config.toml
num_hidden_layers = 16
hidden_size = 128
num_attention_heads = 2
num_key_value_heads = 2
head_dim = 64
intermediate_size = 448
vocab_size = 1024
hidden_act = "tanh_gelu"
norm = "layernorm"
norm_place = "pre"
norm_eps = 1e-05
positions = "learned"
qk_norm = true
attn_scale = 0.125
bias = "none"
tie_word_embeddings = true
parallel_block = false
init = "normal"
init_std_qkv = 0.0154
init_std_o = 0.00272
init_std_up = 0.0154
init_std_down = 0.00272
optimizer = "soap_variant"
learning_rate = 0.00796
beta1 = 0.95
beta2 = 0.95
weight_decay = 0.015
lr_head = 0.011
max_grad_norm = 1.0
warmup_steps = 125
schedule = "wsd"
decay_fraction = 1.0
decay_shape = "linear"
final_lr_fraction = 0.0
batch_tokens = 32768
max_seq_len = 768
doc_mask = true
train_tokens = 121200000
max_steps = 3699
dataset = "wikipedia_en"
Each number is 200 + 40 x the weight over its row's rms, rounded and kept within 0 to 999. Layers, rows and columns count from 0. The size before them is the row's rms in percent of the matrix's.

# down: layer 4 MLP down (transposed), 448x128, rms 0.186, rows 248-274, columns 0-127
# up: layer 4 MLP up, 448x128, rms 0.208, rows 249-275, columns 0-127
down248,105,249,116,184,162,202,220,130,215,158,177,235,94,192,194,163,194,205,185,192,165,175,147,245,169,162,218,262,189,129,103,162,199,231,154,168,198,269,208,220,196,169,218,190,168,221,149,190,164,270,168,120,178,202,130,151,181,142,158,199,178,256,200,219,177,239,144,245,240,196,240,159,141,196,140,159,201,224,190,214,176,210,235,208,183,150,259,294,227,220,120,164,200,177,163,159,217,164,206,164,247,218,188,165,109,235,182,228,179,146,209,137,166,161,210,134,186,246,231,217,168,226,170,196,196,158,162,141,214
up249,106,144,144,183,185,207,180,175,169,164,203,341,246,233,127,238,211,199,235,147,250,85,258,180,188,197,141,166,189,168,263,283,166,260,199,181,240,160,260,151,181,192,217,186,183,188,289,232,226,221,205,176,264,158,261,184,193,247,184,183,153,233,241,205,161,219,212,166,240,187,213,235,226,214,163,231,226,189,170,206,148,180,231,154,203,177,170,196,139,211,152,201,165,205,176,267,199,218,178,197,206,209,134,216,281,161,203,142,183,203,191,197,182,247,194,279,226,150,121,198,243,246,199,160,240,225,203,126,199
down249,113,222,234,263,206,156,194,199,179,251,154,214,149,169,135,205,202,107,263,195,193,186,167,168,194,167,249,180,156,184,232,228,252,185,152,176,198,143,301,141,202,144,221,156,196,195,212,265,172,220,288,281,235,154,174,242,163,144,166,160,214,181,270,248,171,255,132,209,215,144,211,251,189,208,258,168,207,223,232,239,209,186,217,193,209,119,282,146,255,144,221,177,250,198,226,222,207,143,201,119,223,194,210,206,187,230,164,236,239,273,208,177,217,160,201,169,157,185,181,191,198,208,179,205,291,255,252,193,220
up250,069,225,205,149,173,179,237,167,180,155,172,256,233,123,194,162,303,192,183,233,177,174,126,253,245,176,191,233,224,224,227,226,183,205,171,217,245,207,209,272,177,184,145,236,158,198,129,254,94,137,210,215,145,265,144,192,195,193,171,214,226,210,217,248,174,128,167,150,208,178,180,201,286,133,193,153,193,186,226,191,254,244,182,155,220,248,274,246,237,189,187,181,168,217,259,193,255,201,221,215,256,165,221,262,204,173,188,187,227,154,171,178,121,215,251,112,182,179,185,208,117,256,215,197,177,169,153,163,228
down250,069,112,102,136,256,284,152,212,175,103,277,187,96,184,138,155,239,215,185,186,201,215,190,179,117,142,258,230,149,191,185,209,238,200,216,215,210,243,165,173,217,135,262,214,191,239,228,215,244,206,177,165,192,298,196,203,202,235,211,181,252,267,221,208,212,192,175,162,172,194,221,196,209,216,199,233,240,231,222,172,260,234,182,226,263,212,181,237,174,176,240,233,247,148,141,132,201,246,239,185,198,172,307,227,213,201,222,238,180,171,206,169,182,210,219,193,199,166,234,236,215,188,210,123,213,206,205,117,229
up251,095,188,109,196,148,224,248,206,212,222,169,250,206,232,184,123,196,184,202,185,139,158,186,250,222,160,219,203,228,213,171,164,133,187,195,182,202,271,262,258,229,216,258,220,188,206,252,131,202,260,207,195,185,212,171,144,201,176,122,242,235,288,136,100,156,255,209,119,209,204,228,143,225,174,206,192,227,177,192,260,210,155,161,176,265,198,156,223,149,242,248,204,175,173,179,161,157,153,193,169,196,193,172,252,212,74,264,191,147,207,203,194,130,201,214,214,155,238,156,200,213,240,229,211,122,204,163,184,214
down251,095,192,219,196,169,192,245,177,222,266,186,147,238,184,217,225,230,216,211,156,175,190,159,237,232,221,122,266,196,170,166,130,237,118,236,242,158,216,201,221,171,197,106,198,158,219,150,210,160,198,223,185,295,196,178,150,152,115,224,211,201,144,211,215,159,176,224,217,212,220,243,181,238,223,274,276,169,203,172,178,243,222,128,175,218,197,214,206,109,242,210,197,209,187,141,219,207,247,197,202,186,264,168,229,280,174,235,218,176,160,178,215,154,276,246,258,205,297,232,302,235,194,180,219,135,193,238,158,178
up252,081,167,236,265,283,151,179,234,178,312,198,220,200,148,106,231,174,156,208,229,160,271,180,211,163,238,111,167,159,253,261,202,161,161,239,242,193,130,185,161,171,236,168,139,228,266,215,208,211,247,167,234,252,138,186,193,253,175,143,264,164,201,235,211,186,251,189,159,259,191,196,175,200,225,216,185,204,202,198,232,185,313,141,239,186,216,200,238,208,157,171,185,200,221,276,209,172,182,127,155,211,171,226,233,157,235,227,225,226,266,246,181,173,188,163,205,196,189,247,143,184,123,197,174,204,182,164,171,199
down252,094,168,239,240,97,193,171,242,286,187,183,204,210,171,154,244,212,192,201,225,181,222,208,205,142,201,165,95,178,157,200,174,180,149,164,265,210,193,207,205,208,257,215,232,227,228,158,168,275,228,166,214,149,203,151,191,240,155,241,154,230,195,243,211,136,218,231,148,286,209,242,206,249,138,186,95,221,199,202,215,233,220,150,220,242,177,210,171,228,157,169,205,206,213,226,225,190,170,216,193,107,257,145,212,122,169,192,241,220,190,204,176,212,182,124,206,275,103,226,149,187,144,153,228,255,154,154,223,213
up253,090,249,196,210,162,237,256,248,155,216,224,215,147,187,224,96,260,181,190,210,236,152,246,168,210,190,193,110,192,231,212,195,140,190,216,183,201,227,248,250,182,192,182,203,213,220,236,159,253,169,197,104,203,231,139,158,217,218,262,216,256,216,184,251,212,240,223,152,187,261,206,112,185,224,138,193,189,140,232,236,185,224,224,242,248,184,179,275,246,165,205,228,154,117,189,261,149,183,183,179,141,276,154,230,157,188,236,196,157,128,248,245,179,192,262,227,260,167,179,127,173,258,222,204,234,220,144,224,184
down253,087,189,192,181,160,253,227,157,216,244,276,140,188,187,226,203,244,280,178,189,191,192,248,213,161,173,167,233,184,291,202,193,222,181,165,241,181,203,190,209,207,225,179,239,192,189,197,136,161,210,285,186,171,222,192,203,165,168,178,283,241,206,197,253,157,245,213,295,162,236,227,150,237,239,204,209,230,275,203,132,197,150,250,196,200,225,172,201,166,208,254,314,185,189,161,243,175,186,196,281,117,230,244,182,215,175,154,217,247,182,223,176,134,150,213,189,169,259,164,187,270,230,193,157,117,170,222,275,270
up254,125,139,174,221,190,219,171,253,241,244,185,196,167,221,197,205,206,235,238,210,231,216,255,190,164,151,158,213,226,182,171,203,164,79,307,191,215,178,233,232,182,126,157,177,217,228,216,272,216,164,248,192,206,192,126,179,155,204,211,193,158,142,232,187,241,128,234,214,181,217,154,105,152,238,214,238,229,199,207,112,203,273,165,111,215,211,252,272,236,276,191,218,221,196,191,219,99,199,211,272,180,193,233,173,165,225,201,204,183,207,190,235,220,245,214,184,201,180,221,136,216,174,224,124,202,142,114,197,186
down254,124,117,143,167,189,150,183,178,243,202,140,201,264,243,113,278,186,169,197,211,230,241,214,289,172,153,105,211,223,246,201,229,158,233,235,207,245,121,199,168,171,216,139,193,223,220,219,174,182,181,227,172,236,231,225,122,209,236,214,146,198,116,237,228,162,274,198,93,191,207,256,221,203,242,159,163,210,182,195,218,180,215,211,178,257,239,218,148,233,212,168,245,241,219,200,171,177,162,168,236,215,167,248,244,182,214,187,214,142,183,224,163,270,202,156,255,247,241,164,217,208,227,232,240,290,200,147,152,170
up255,117,206,258,216,149,256,176,208,193,186,186,197,209,145,135,198,191,183,206,173,190,184,183,192,139,171,229,224,183,288,223,144,232,213,90,237,221,194,186,143,173,212,264,213,165,232,207,233,213,284,195,293,259,180,163,263,232,154,135,62,228,177,222,212,163,217,208,256,208,157,190,190,278,213,143,183,129,183,119,234,209,168,220,156,213,213,262,208,205,213,231,196,253,174,196,187,149,178,256,215,220,154,129,217,219,183,154,233,174,267,233,159,243,237,259,205,176,214,226,164,189,238,169,263,191,209,199,203,244
down255,105,112,238,220,155,257,219,191,224,152,189,158,179,226,176,179,167,262,248,214,231,168,193,234,145,149,232,114,236,249,236,217,265,203,247,236,186,158,158,227,219,166,163,179,256,182,178,213,221,166,236,199,159,238,196,161,228,229,91,185,148,208,183,162,172,227,203,210,188,170,242,212,210,220,131,164,183,175,154,252,248,183,306,261,209,175,145,206,192,180,203,152,230,193,134,187,201,231,182,150,169,144,109,224,215,206,172,190,185,198,233,136,175,184,182,217,140,180,178,131,270,288,184,193,116,141,243,216,233
up256,082,213,140,164,120,160,225,218,245,191,176,177,226,228,247,188,143,240,148,173,241,215,189,182,228,242,177,178,155,263,206,131,155,200,197,216,239,200,165,226,208,211,204,214,230,180,197,248,138,132,201,146,195,166,223,135,174,162,269,174,221,188,182,207,171,175,169,224,231,250,235,177,207,169,169,194,168,138,166,196,192,291,273,142,231,193,272,200,218,221,159,148,188,221,215,270,208,171,159,181,114,198,165,241,178,234,264,220,227,167,160,284,252,317,278,124,255,205,193,153,202,234,191,150,158,179,155,234,230
down256,090,255,128,150,208,212,193,100,212,223,240,205,210,219,169,292,208,177,133,144,203,211,194,247,195,213,185,193,146,229,183,126,195,229,196,249,264,241,157,259,117,228,195,268,124,160,220,165,173,123,170,185,171,198,217,217,265,173,190,173,214,225,195,210,197,166,121,177,262,206,229,177,291,144,176,205,189,207,160,187,163,237,186,148,222,228,196,173,182,248,216,161,199,226,183,268,172,174,144,224,174,153,111,236,208,190,177,271,258,211,186,257,150,209,140,232,272,149,220,187,191,211,254,233,224,235,153,202,227
up257,118,167,242,196,148,226,181,167,181,176,177,134,124,191,244,153,184,204,165,235,241,186,200,205,117,265,202,254,205,138,195,159,269,218,207,162,171,284,252,170,270,198,263,147,162,190,202,232,165,268,251,214,187,210,203,253,191,182,180,179,218,179,184,218,200,236,174,158,156,139,223,248,153,220,127,150,194,150,266,163,204,149,225,261,126,216,211,236,209,142,186,250,187,279,150,197,151,140,240,177,227,128,149,219,207,211,256,182,173,184,186,176,190,245,188,135,221,148,196,184,148,185,138,153,177,220,253,151,145
down257,094,193,164,165,186,207,252,175,220,182,218,178,182,219,142,186,143,213,202,168,166,270,219,226,216,140,242,210,332,234,164,123,149,189,237,145,106,231,160,218,221,199,126,225,159,192,185,192,219,184,174,154,156,214,178,230,192,190,168,247,166,180,214,313,201,239,237,200,225,256,169,198,136,236,246,195,186,240,185,187,169,155,170,176,241,217,258,173,170,221,226,275,179,213,255,203,174,146,128,188,209,278,226,166,153,177,162,186,201,230,171,254,275,147,166,207,195,237,221,179,206,208,164,272,238,196,101,240,233
up258,074,184,194,207,117,204,154,178,208,156,216,211,228,203,205,154,195,161,198,261,283,191,189,175,220,258,178,158,158,263,264,178,230,239,132,270,166,160,166,215,221,211,208,208,223,140,163,159,211,254,244,151,222,223,171,163,206,252,155,191,204,236,140,244,243,182,146,202,217,171,161,188,215,192,170,184,185,192,207,244,154,175,124,221,204,165,107,145,164,259,141,221,171,135,280,272,284,216,140,183,119,227,197,227,149,120,225,228,215,153,228,160,229,219,208,204,229,222,240,287,257,228,210,214,142,235,189,194,214
down258,087,97,240,201,164,203,168,151,221,198,177,198,219,166,269,193,166,199,192,175,181,218,178,209,240,171,233,218,164,241,251,204,135,176,194,136,241,179,198,81,207,257,80,185,161,210,189,149,235,172,192,209,167,223,167,164,250,228,205,207,163,219,182,164,249,221,160,147,245,232,191,189,221,250,204,200,185,185,175,141,156,207,240,197,301,212,202,155,167,205,215,180,238,248,221,177,151,239,189,262,187,133,311,212,148,156,205,207,213,151,201,206,216,199,225,194,127,193,211,198,175,232,224,136,76,137,245,174,193
up259,094,162,192,189,153,247,169,135,101,222,212,246,163,216,206,212,128,253,275,230,124,184,283,212,239,126,210,210,220,195,158,212,165,125,266,225,194,233,280,274,250,118,116,210,172,256,153,189,233,292,223,158,267,235,196,237,215,208,256,195,145,177,157,134,284,239,205,180,194,215,232,132,178,238,217,161,200,211,245,149,184,214,186,202,236,233,180,255,247,193,179,185,207,200,237,178,268,254,179,185,229,239,237,206,189,196,148,165,150,211,167,205,164,184,203,193,177,218,188,200,183,201,200,230,161,181,160,189,179
down259,090,170,214,175,159,254,180,217,227,156,204,171,192,208,218,130,276,121,182,177,214,201,201,201,174,251,199,154,148,226,279,108,194,192,186,194,214,197,218,224,216,210,193,274,142,246,172,198,194,186,180,170,224,198,250,166,240,265,190,185,141,200,111,249,189,223,204,211,214,146,186,217,252,248,288,170,148,269,164,210,206,224,248,196,189,260,150,52,210,248,235,188,173,187,303,265,216,190,202,185,254,196,119,202,205,211,173,176,156,196,153,178,179,113,170,220,193,164,213,166,225,135,176,218,173,184,205,213,169
up260,074,117,169,230,186,201,237,216,170,178,171,222,151,232,247,210,170,149,164,203,168,190,229,192,172,166,201,280,210,201,223,242,170,249,225,290,177,202,263,269,223,208,207,262,223,199,150,277,222,188,209,147,151,174,217,202,238,154,134,212,194,266,132,178,161,221,276,194,151,120,207,205,191,136,115,108,146,207,227,203,221,179,171,117,170,195,243,182,161,246,201,213,190,171,180,255,252,123,265,256,143,175,192,174,205,201,250,155,174,168,258,260,178,198,166,129,232,205,191,212,186,231,204,158,186,215,242,154,192
down260,087,223,166,142,210,223,237,154,214,250,191,132,165,191,231,148,267,230,251,224,267,145,122,223,178,253,249,197,233,145,207,186,186,208,217,153,210,152,118,245,169,222,211,214,248,192,175,206,225,135,275,190,180,248,187,264,266,200,190,236,213,191,191,219,156,206,172,151,250,210,239,246,140,160,190,169,205,175,263,215,137,97,178,212,241,215,190,247,170,154,165,231,197,160,247,178,265,166,189,194,204,199,245,154,300,215,120,209,186,243,158,153,201,292,216,241,227,174,149,200,189,186,147,189,172,244,142,210,210
up261,100,178,228,215,193,225,292,189,162,138,191,178,198,177,199,178,161,182,226,198,200,243,222,112,125,202,241,190,160,194,121,192,115,200,187,247,276,260,151,200,143,166,152,192,182,177,176,197,224,136,205,169,133,189,182,181,139,238,182,177,311,201,254,217,258,204,190,156,166,156,155,181,185,183,248,302,283,195,174,222,204,157,199,159,194,277,228,204,214,181,262,213,253,191,217,220,252,177,125,230,155,220,197,171,251,216,221,225,198,188,211,261,247,136,193,207,187,234,232,215,249,207,251,202,188,152,132,144,161
down261,092,195,257,209,142,312,188,229,211,162,186,164,131,295,189,178,208,163,161,242,187,229,194,187,190,205,286,220,229,225,217,202,293,177,207,214,233,164,236,161,180,204,214,201,260,183,170,237,235,194,253,152,130,157,166,160,202,146,198,164,177,231,204,161,214,155,164,151,170,216,169,219,238,232,216,219,171,74,147,191,206,202,252,212,140,205,196,205,286,261,158,151,151,258,167,160,164,169,260,261,161,185,272,170,139,139,186,226,191,237,150,180,190,245,166,169,149,194,148,197,139,213,171,207,214,202,174,205,178
up262,099,197,171,173,146,177,282,190,233,194,227,236,196,194,229,249,195,135,257,249,118,235,159,247,227,188,153,249,263,220,101,135,199,272,165,221,169,203,231,297,206,198,225,182,158,152,217,180,156,139,218,239,185,212,194,245,156,169,180,208,148,220,105,197,197,240,167,211,179,126,245,172,108,212,211,208,157,275,235,174,177,237,216,182,147,147,133,253,171,219,180,195,269,182,167,171,210,210,183,238,167,170,204,156,259,173,208,251,178,209,221,250,218,164,185,180,154,159,157,174,210,240,172,204,201,208,188,99,210
down262,099,183,263,261,160,165,190,137,210,151,187,170,222,168,248,149,259,195,263,190,289,128,218,193,232,146,173,191,167,187,234,217,162,190,191,231,207,265,223,214,236,211,156,190,255,213,186,158,207,263,212,207,180,211,167,227,149,214,276,172,122,202,176,165,206,235,206,199,169,228,193,239,241,165,247,234,241,151,169,197,198,222,233,188,166,202,205,185,138,260,269,165,198,149,289,168,128,271,116,193,176,230,203,165,186,168,197,283,241,197,180,200,270,204,158,188,225,298,247,227,171,143,138,241,163,171,172,184,266
up263,109,180,170,206,152,170,217,278,272,196,162,200,172,281,220,185,193,165,285,159,235,197,269,136,190,161,175,191,180,250,108,199,229,249,129,275,215,251,208,151,231,183,207,179,221,218,191,220,178,205,147,105,228,224,202,217,160,232,231,262,163,181,177,189,189,185,141,228,218,174,282,218,201,196,222,271,134,198,207,183,259,246,222,187,229,233,207,205,261,178,156,254,164,239,217,126,115,246,193,217,160,250,222,207,216,237,188,186,196,200,97,184,213,222,209,175,225,214,112,190,198,204,240,132,250,192,193,207,134
down263,111,252,160,155,190,234,211,156,210,158,184,264,105,165,139,170,215,195,195,205,224,196,148,133,224,228,223,198,202,203,261,283,165,294,190,173,177,207,170,223,214,229,218,177,257,209,270,151,230,172,184,233,124,203,145,161,160,242,165,169,183,173,227,210,225,251,234,196,206,101,245,187,141,194,210,205,204,207,164,254,226,179,204,178,130,209,182,260,217,203,202,191,108,155,179,245,155,222,214,204,181,149,247,141,130,175,250,296,115,249,212,172,198,162,251,183,198,178,224,179,142,183,200,241,190,283,216,179,228
up264,103,197,212,267,177,192,165,183,229,203,236,199,206,295,148,242,231,170,173,252,247,224,232,201,211,148,205,175,243,238,95,267,218,204,150,148,152,147,229,176,181,204,203,240,209,164,190,265,245,227,233,257,199,214,106,152,222,189,174,214,203,121,192,210,184,174,230,207,233,190,155,225,257,180,209,123,132,231,271,135,204,186,139,208,116,230,228,183,151,130,211,190,242,165,236,290,159,221,192,202,180,187,198,152,194,230,206,195,185,174,224,165,166,146,112,210,213,160,202,215,287,185,202,180,219,114,231,160,230
down264,093,278,217,175,169,184,202,169,198,215,185,123,200,243,212,130,183,295,152,241,166,225,161,240,192,147,192,211,234,188,169,126,71,175,214,262,196,188,201,251,244,154,125,148,242,197,219,210,181,207,224,177,263,134,191,198,207,89,256,155,136,237,201,212,144,187,179,291,204,206,223,195,237,214,193,201,204,191,109,165,239,198,227,162,191,156,203,123,239,179,119,193,176,144,181,184,215,182,148,228,189,204,192,191,190,164,193,228,215,198,219,177,179,240,268,215,177,140,181,236,209,123,200,174,255,232,206,194,151
up265,103,158,208,158,241,177,222,263,213,205,106,230,163,118,207,147,231,186,246,214,260,198,164,130,192,173,176,196,204,181,140,240,176,206,184,257,223,201,210,243,206,224,222,233,270,262,173,269,204,278,220,254,255,236,116,191,221,189,222,211,250,201,246,211,182,261,204,145,236,202,221,257,218,181,233,218,175,244,162,58,133,229,198,169,237,111,205,150,225,239,212,143,174,202,199,214,160,167,174,141,164,215,215,162,228,206,177,179,151,171,161,200,191,201,171,160,167,173,277,197,154,154,168,181,221,137,188,211,138
down265,105,201,231,246,238,268,227,127,177,253,119,226,212,141,195,159,124,222,217,199,126,228,246,175,164,109,183,177,217,158,178,244,192,214,152,215,245,245,184,206,217,190,251,266,243,201,160,265,215,184,208,173,228,158,165,237,214,231,164,221,215,222,178,241,238,219,202,163,198,159,235,244,132,223,167,188,219,245,161,55,195,238,242,184,172,138,189,179,219,240,160,189,230,224,183,210,205,194,234,144,186,154,201,179,144,159,198,211,190,196,213,180,242,263,204,246,183,278,275,175,162,200,95,201,178,170,131,154,237
up266,100,157,200,216,134,190,210,200,203,275,211,214,198,255,201,103,231,221,254,151,146,170,162,114,158,236,230,196,180,232,265,329,227,253,221,206,198,202,264,199,202,266,154,232,140,199,230,216,244,220,236,191,259,200,226,216,197,192,207,235,165,211,227,165,303,209,141,213,202,168,172,167,198,213,294,237,149,123,250,240,216,199,207,173,225,242,224,266,206,244,129,189,227,216,219,156,163,168,159,210,169,255,136,242,167,141,145,190,183,219,139,181,237,168,235,222,191,174,211,202,169,140,230,205,206,237,220,182,148
down266,107,240,164,202,192,131,190,240,218,219,163,159,150,218,203,135,165,205,228,239,192,210,207,226,248,141,178,188,202,257,132,170,194,212,159,225,217,149,213,132,142,179,184,140,276,231,208,186,254,201,231,244,208,297,236,170,206,195,233,113,158,159,209,216,212,151,177,173,153,181,268,255,217,241,206,197,190,152,239,314,178,157,170,154,157,190,229,161,169,167,222,224,157,177,159,272,214,237,168,82,163,183,219,183,194,212,197,171,281,186,199,208,183,164,180,167,173,250,193,179,221,247,195,236,255,248,131,276,160
up267,078,171,153,213,216,220,184,233,259,229,139,247,189,136,174,147,185,170,196,214,149,197,161,202,205,170,223,165,132,157,215,261,207,285,245,234,248,189,215,182,197,268,257,183,243,226,310,274,152,224,190,195,236,119,248,172,171,140,161,171,271,257,157,187,167,255,229,213,211,152,163,178,221,250,141,194,204,201,138,208,195,218,192,122,218,104,169,235,200,134,177,253,260,171,164,160,176,104,235,197,182,243,187,239,195,226,225,163,200,225,211,227,216,211,251,189,137,171,181,209,264,227,212,203,249,221,200,205,156
down267,092,165,188,238,161,198,202,157,177,239,162,250,253,247,229,185,229,210,218,208,177,232,222,185,211,146,217,191,199,233,247,237,144,185,261,209,268,129,244,200,205,201,216,153,211,202,184,149,136,195,187,211,270,301,179,217,238,183,193,160,162,210,286,184,230,289,152,164,220,105,255,169,189,197,223,242,247,194,178,138,251,144,267,251,165,177,242,195,206,252,218,156,170,232,225,210,269,113,215,168,181,242,170,220,179,208,194,211,313,149,236,191,200,242,241,214,148,237,240,154,192,162,182,202,222,255,121,163,207
up268,098,140,295,202,187,149,179,172,213,210,150,203,195,217,154,195,236,201,182,240,159,238,198,188,132,222,217,220,155,235,212,221,231,157,125,228,185,193,189,213,159,177,189,227,265,168,158,236,191,140,209,214,264,197,172,139,175,234,220,155,246,228,279,140,196,261,180,176,154,165,205,162,205,178,170,196,209,224,174,217,261,177,213,151,139,251,203,179,214,125,220,182,183,114,242,234,229,184,294,235,173,207,216,259,120,192,189,200,169,113,258,197,243,240,240,156,248,180,198,228,220,176,167,241,268,138,133,158,102
down268,104,163,258,211,187,219,199,144,180,209,221,180,196,258,307,228,236,276,189,192,160,215,205,203,195,222,207,236,264,147,243,209,240,205,238,254,211,284,171,258,144,115,231,282,224,133,240,210,214,113,132,165,201,165,136,206,246,138,172,242,266,174,200,202,228,181,204,202,171,238,205,132,222,226,256,219,237,214,230,193,187,229,146,274,176,164,191,171,226,278,121,208,201,201,203,162,248,146,212,161,232,246,175,177,256,205,155,184,227,281,172,255,188,226,226,248,165,196,161,221,186,205,247,212,227,150,207,155,206
up269,090,185,169,240,156,240,183,254,166,132,222,147,290,251,179,178,211,231,128,223,141,235,158,206,200,217,217,255,232,154,189,215,166,239,164,155,194,223,267,184,142,160,175,277,204,258,221,280,222,261,168,204,270,188,186,182,144,231,84,281,212,154,200,198,161,193,264,163,219,204,179,208,250,245,192,202,215,146,200,212,210,175,125,194,201,196,200,189,158,196,213,232,242,151,146,157,233,235,192,141,223,132,223,195,232,215,271,190,198,226,165,186,229,250,182,230,229,196,130,159,190,251,237,203,168,123,206,120,181
down269,092,263,159,275,157,139,160,209,198,180,244,212,176,178,211,169,201,235,215,256,288,220,146,240,164,196,203,185,220,256,199,186,230,229,172,113,133,136,209,168,313,219,176,138,228,224,199,179,176,209,266,236,80,217,238,197,229,184,254,196,180,210,224,271,213,231,202,235,165,261,157,187,190,191,206,154,224,122,200,228,155,142,240,254,144,192,192,235,168,193,172,271,255,237,150,223,265,184,180,209,204,174,135,278,193,200,176,211,208,173,193,223,177,212,250,235,171,251,221,194,172,197,238,198,174,233,275,193,142
up270,083,208,171,244,203,199,205,227,197,158,198,189,180,230,180,113,240,218,245,156,210,216,223,187,126,255,198,287,100,247,222,220,187,194,184,239,223,122,125,211,259,283,176,258,260,183,189,208,130,210,254,194,163,133,119,176,213,160,173,159,225,172,191,185,229,248,131,259,155,232,215,191,182,248,162,190,124,177,222,186,161,211,188,124,211,171,230,130,178,170,253,180,215,205,184,197,119,220,162,261,174,226,221,241,234,103,209,173,172,185,182,243,216,234,231,210,207,192,207,181,221,219,201,216,196,247,124,213,282
down270,093,226,265,191,210,237,212,242,188,123,242,216,165,202,248,213,206,242,204,181,181,204,203,169,197,259,249,234,144,160,250,257,201,144,233,221,228,147,227,206,323,207,113,187,216,213,209,194,192,258,189,209,167,214,151,225,242,194,212,192,259,263,246,138,213,152,129,222,124,164,256,225,245,188,197,93,147,185,225,153,198,234,235,180,264,217,249,158,187,127,258,199,201,310,199,272,233,178,162,179,174,178,237,189,221,188,218,216,195,226,192,169,191,197,200,223,196,205,233,174,238,192,152,246,184,249,224,171,301
up271,087,97,219,140,302,239,248,195,220,221,160,169,247,242,170,145,218,175,275,234,186,205,209,178,218,258,133,218,180,184,189,252,218,308,180,163,229,164,207,160,247,300,196,227,164,231,251,241,258,175,230,234,206,204,182,212,259,222,202,138,223,199,139,170,231,210,164,178,149,212,225,232,143,188,219,211,124,221,243,178,206,172,185,195,195,177,219,137,121,169,245,199,213,233,232,209,187,131,248,228,147,195,256,149,188,218,235,180,230,204,163,169,189,246,260,221,130,153,227,230,221,156,165,231,159,249,203,228,262
down271,095,238,222,166,182,222,149,154,252,161,159,271,128,229,170,163,235,197,180,190,191,280,196,185,163,216,203,247,165,208,150,186,232,254,236,131,269,204,182,119,269,265,225,179,181,241,263,206,280,225,136,225,205,215,237,234,224,268,209,209,272,184,163,177,181,179,210,238,222,112,203,158,188,230,225,205,170,223,235,180,87,187,206,167,214,188,189,228,203,184,179,241,271,280,196,228,247,183,162,272,209,203,183,166,212,192,214,262,164,183,136,141,225,230,216,248,117,193,256,150,227,226,220,238,180,220,215,138,191
up272,093,134,184,144,229,184,228,206,213,164,172,219,234,254,225,190,159,200,229,204,138,200,198,213,212,187,162,221,144,227,215,218,206,284,198,226,245,158,237,234,165,289,228,197,219,237,185,102,233,170,187,193,202,236,226,213,217,250,154,176,197,217,215,133,200,173,152,159,228,173,219,205,230,129,188,149,221,244,169,248,195,235,220,204,138,195,193,196,111,173,148,78,169,202,198,235,253,207,134,178,233,216,212,185,258,184,188,262,164,157,243,243,231,158,100,160,221,280,220,281,153,227,186,161,229,227,267,122,215
down272,098,168,228,81,242,198,235,246,196,180,192,144,222,266,200,212,173,145,254,207,202,221,184,185,203,219,158,163,220,260,198,235,149,220,222,107,218,184,236,271,179,220,262,237,148,170,183,172,170,177,184,206,226,192,192,242,156,221,183,141,131,208,187,242,212,226,161,208,243,232,115,176,112,236,267,136,152,169,164,201,181,229,236,206,232,241,229,129,164,184,224,212,190,247,225,136,164,199,125,255,179,202,167,249,176,144,213,202,139,187,139,133,248,145,205,155,164,127,166,228,166,235,213,207,251,270,215,199,217
up273,082,196,141,152,156,196,161,204,173,161,242,211,200,206,248,305,168,209,281,143,277,182,204,173,170,197,210,247,118,205,191,207,164,224,154,169,215,173,169,220,223,260,173,205,217,184,159,230,188,218,157,139,117,235,152,216,194,159,183,192,252,226,213,238,156,247,219,328,178,178,191,168,250,144,209,191,163,132,198,263,151,214,214,175,233,167,185,179,212,105,153,153,192,208,144,219,121,201,193,128,190,234,181,260,180,244,245,189,212,220,153,249,240,247,240,217,177,219,237,259,141,272,176,232,183,201,192,224,199
down273,097,171,121,206,178,130,193,183,167,157,206,224,241,240,219,291,172,193,199,139,189,206,284,207,143,115,259,214,172,139,180,240,177,169,185,222,202,193,216,189,206,189,145,172,107,173,247,163,142,185,178,149,105,195,210,227,156,237,203,147,207,226,188,168,218,155,148,226,235,211,184,148,181,172,171,204,212,221,268,144,164,194,164,200,248,216,222,165,211,179,167,262,186,186,218,224,153,139,208,151,209,186,217,234,135,297,195,232,204,248,157,253,150,204,231,251,212,231,177,228,143,210,222,308,229,215,190,280,250
up274,097,127,167,106,224,200,200,239,248,232,215,262,196,210,216,233,222,104,236,168,204,224,193,216,158,216,189,219,101,217,268,171,274,254,239,166,231,221,180,252,169,217,242,223,117,183,239,206,152,224,222,237,129,276,143,177,170,147,248,174,176,137,188,209,187,198,203,238,204,251,160,244,287,137,234,161,189,168,214,173,140,202,175,203,200,176,216,85,155,221,168,154,174,214,187,275,126,200,146,245,177,201,214,154,216,184,201,223,167,199,231,191,215,206,267,169,212,214,162,161,191,248,200,243,223,216,170,251,212
down274,098,180,225,207,189,187,247,260,231,212,195,182,206,213,244,189,189,209,208,143,221,170,175,234,94,222,214,239,234,217,245,159,216,196,269,208,214,186,199,183,207,241,156,150,250,220,200,197,195,279,207,289,155,260,231,158,191,192,210,159,224,169,210,159,161,209,190,197,194,216,252,234,205,193,206,153,218,195,204,190,288,135,234,103,203,196,222,169,188,156,297,237,222,227,212,271,221,197,133,269,162,229,219,201,194,220,220,184,158,159,195,92,214,159,244,271,177,260,185,247,257,244,103,193,107,236,257,244,219
up275,099,171,110,199,208,161,271,92,156,153,107,218,175,164,270,261,195,223,171,148,206,207,238,143,128,189,223,265,119,227,252,207,246,153,175,220,193,209,243,203,213,174,236,180,231,184,175,199,236,255,189,220,195,261,237,154,196,157,204,228,195,186,110,204,226,126,232,121,213,204,184,182,205,223,239,216,165,169,99,245,194,195,192,155,231,234,243,171,241,238,196,262,149,148,219,211,256,207,169,208,215,158,224,228,168,230,229,229,188,257,190,143,192,226,210,181,151,248,141,117,164,234,207,225,220,206,210,202,166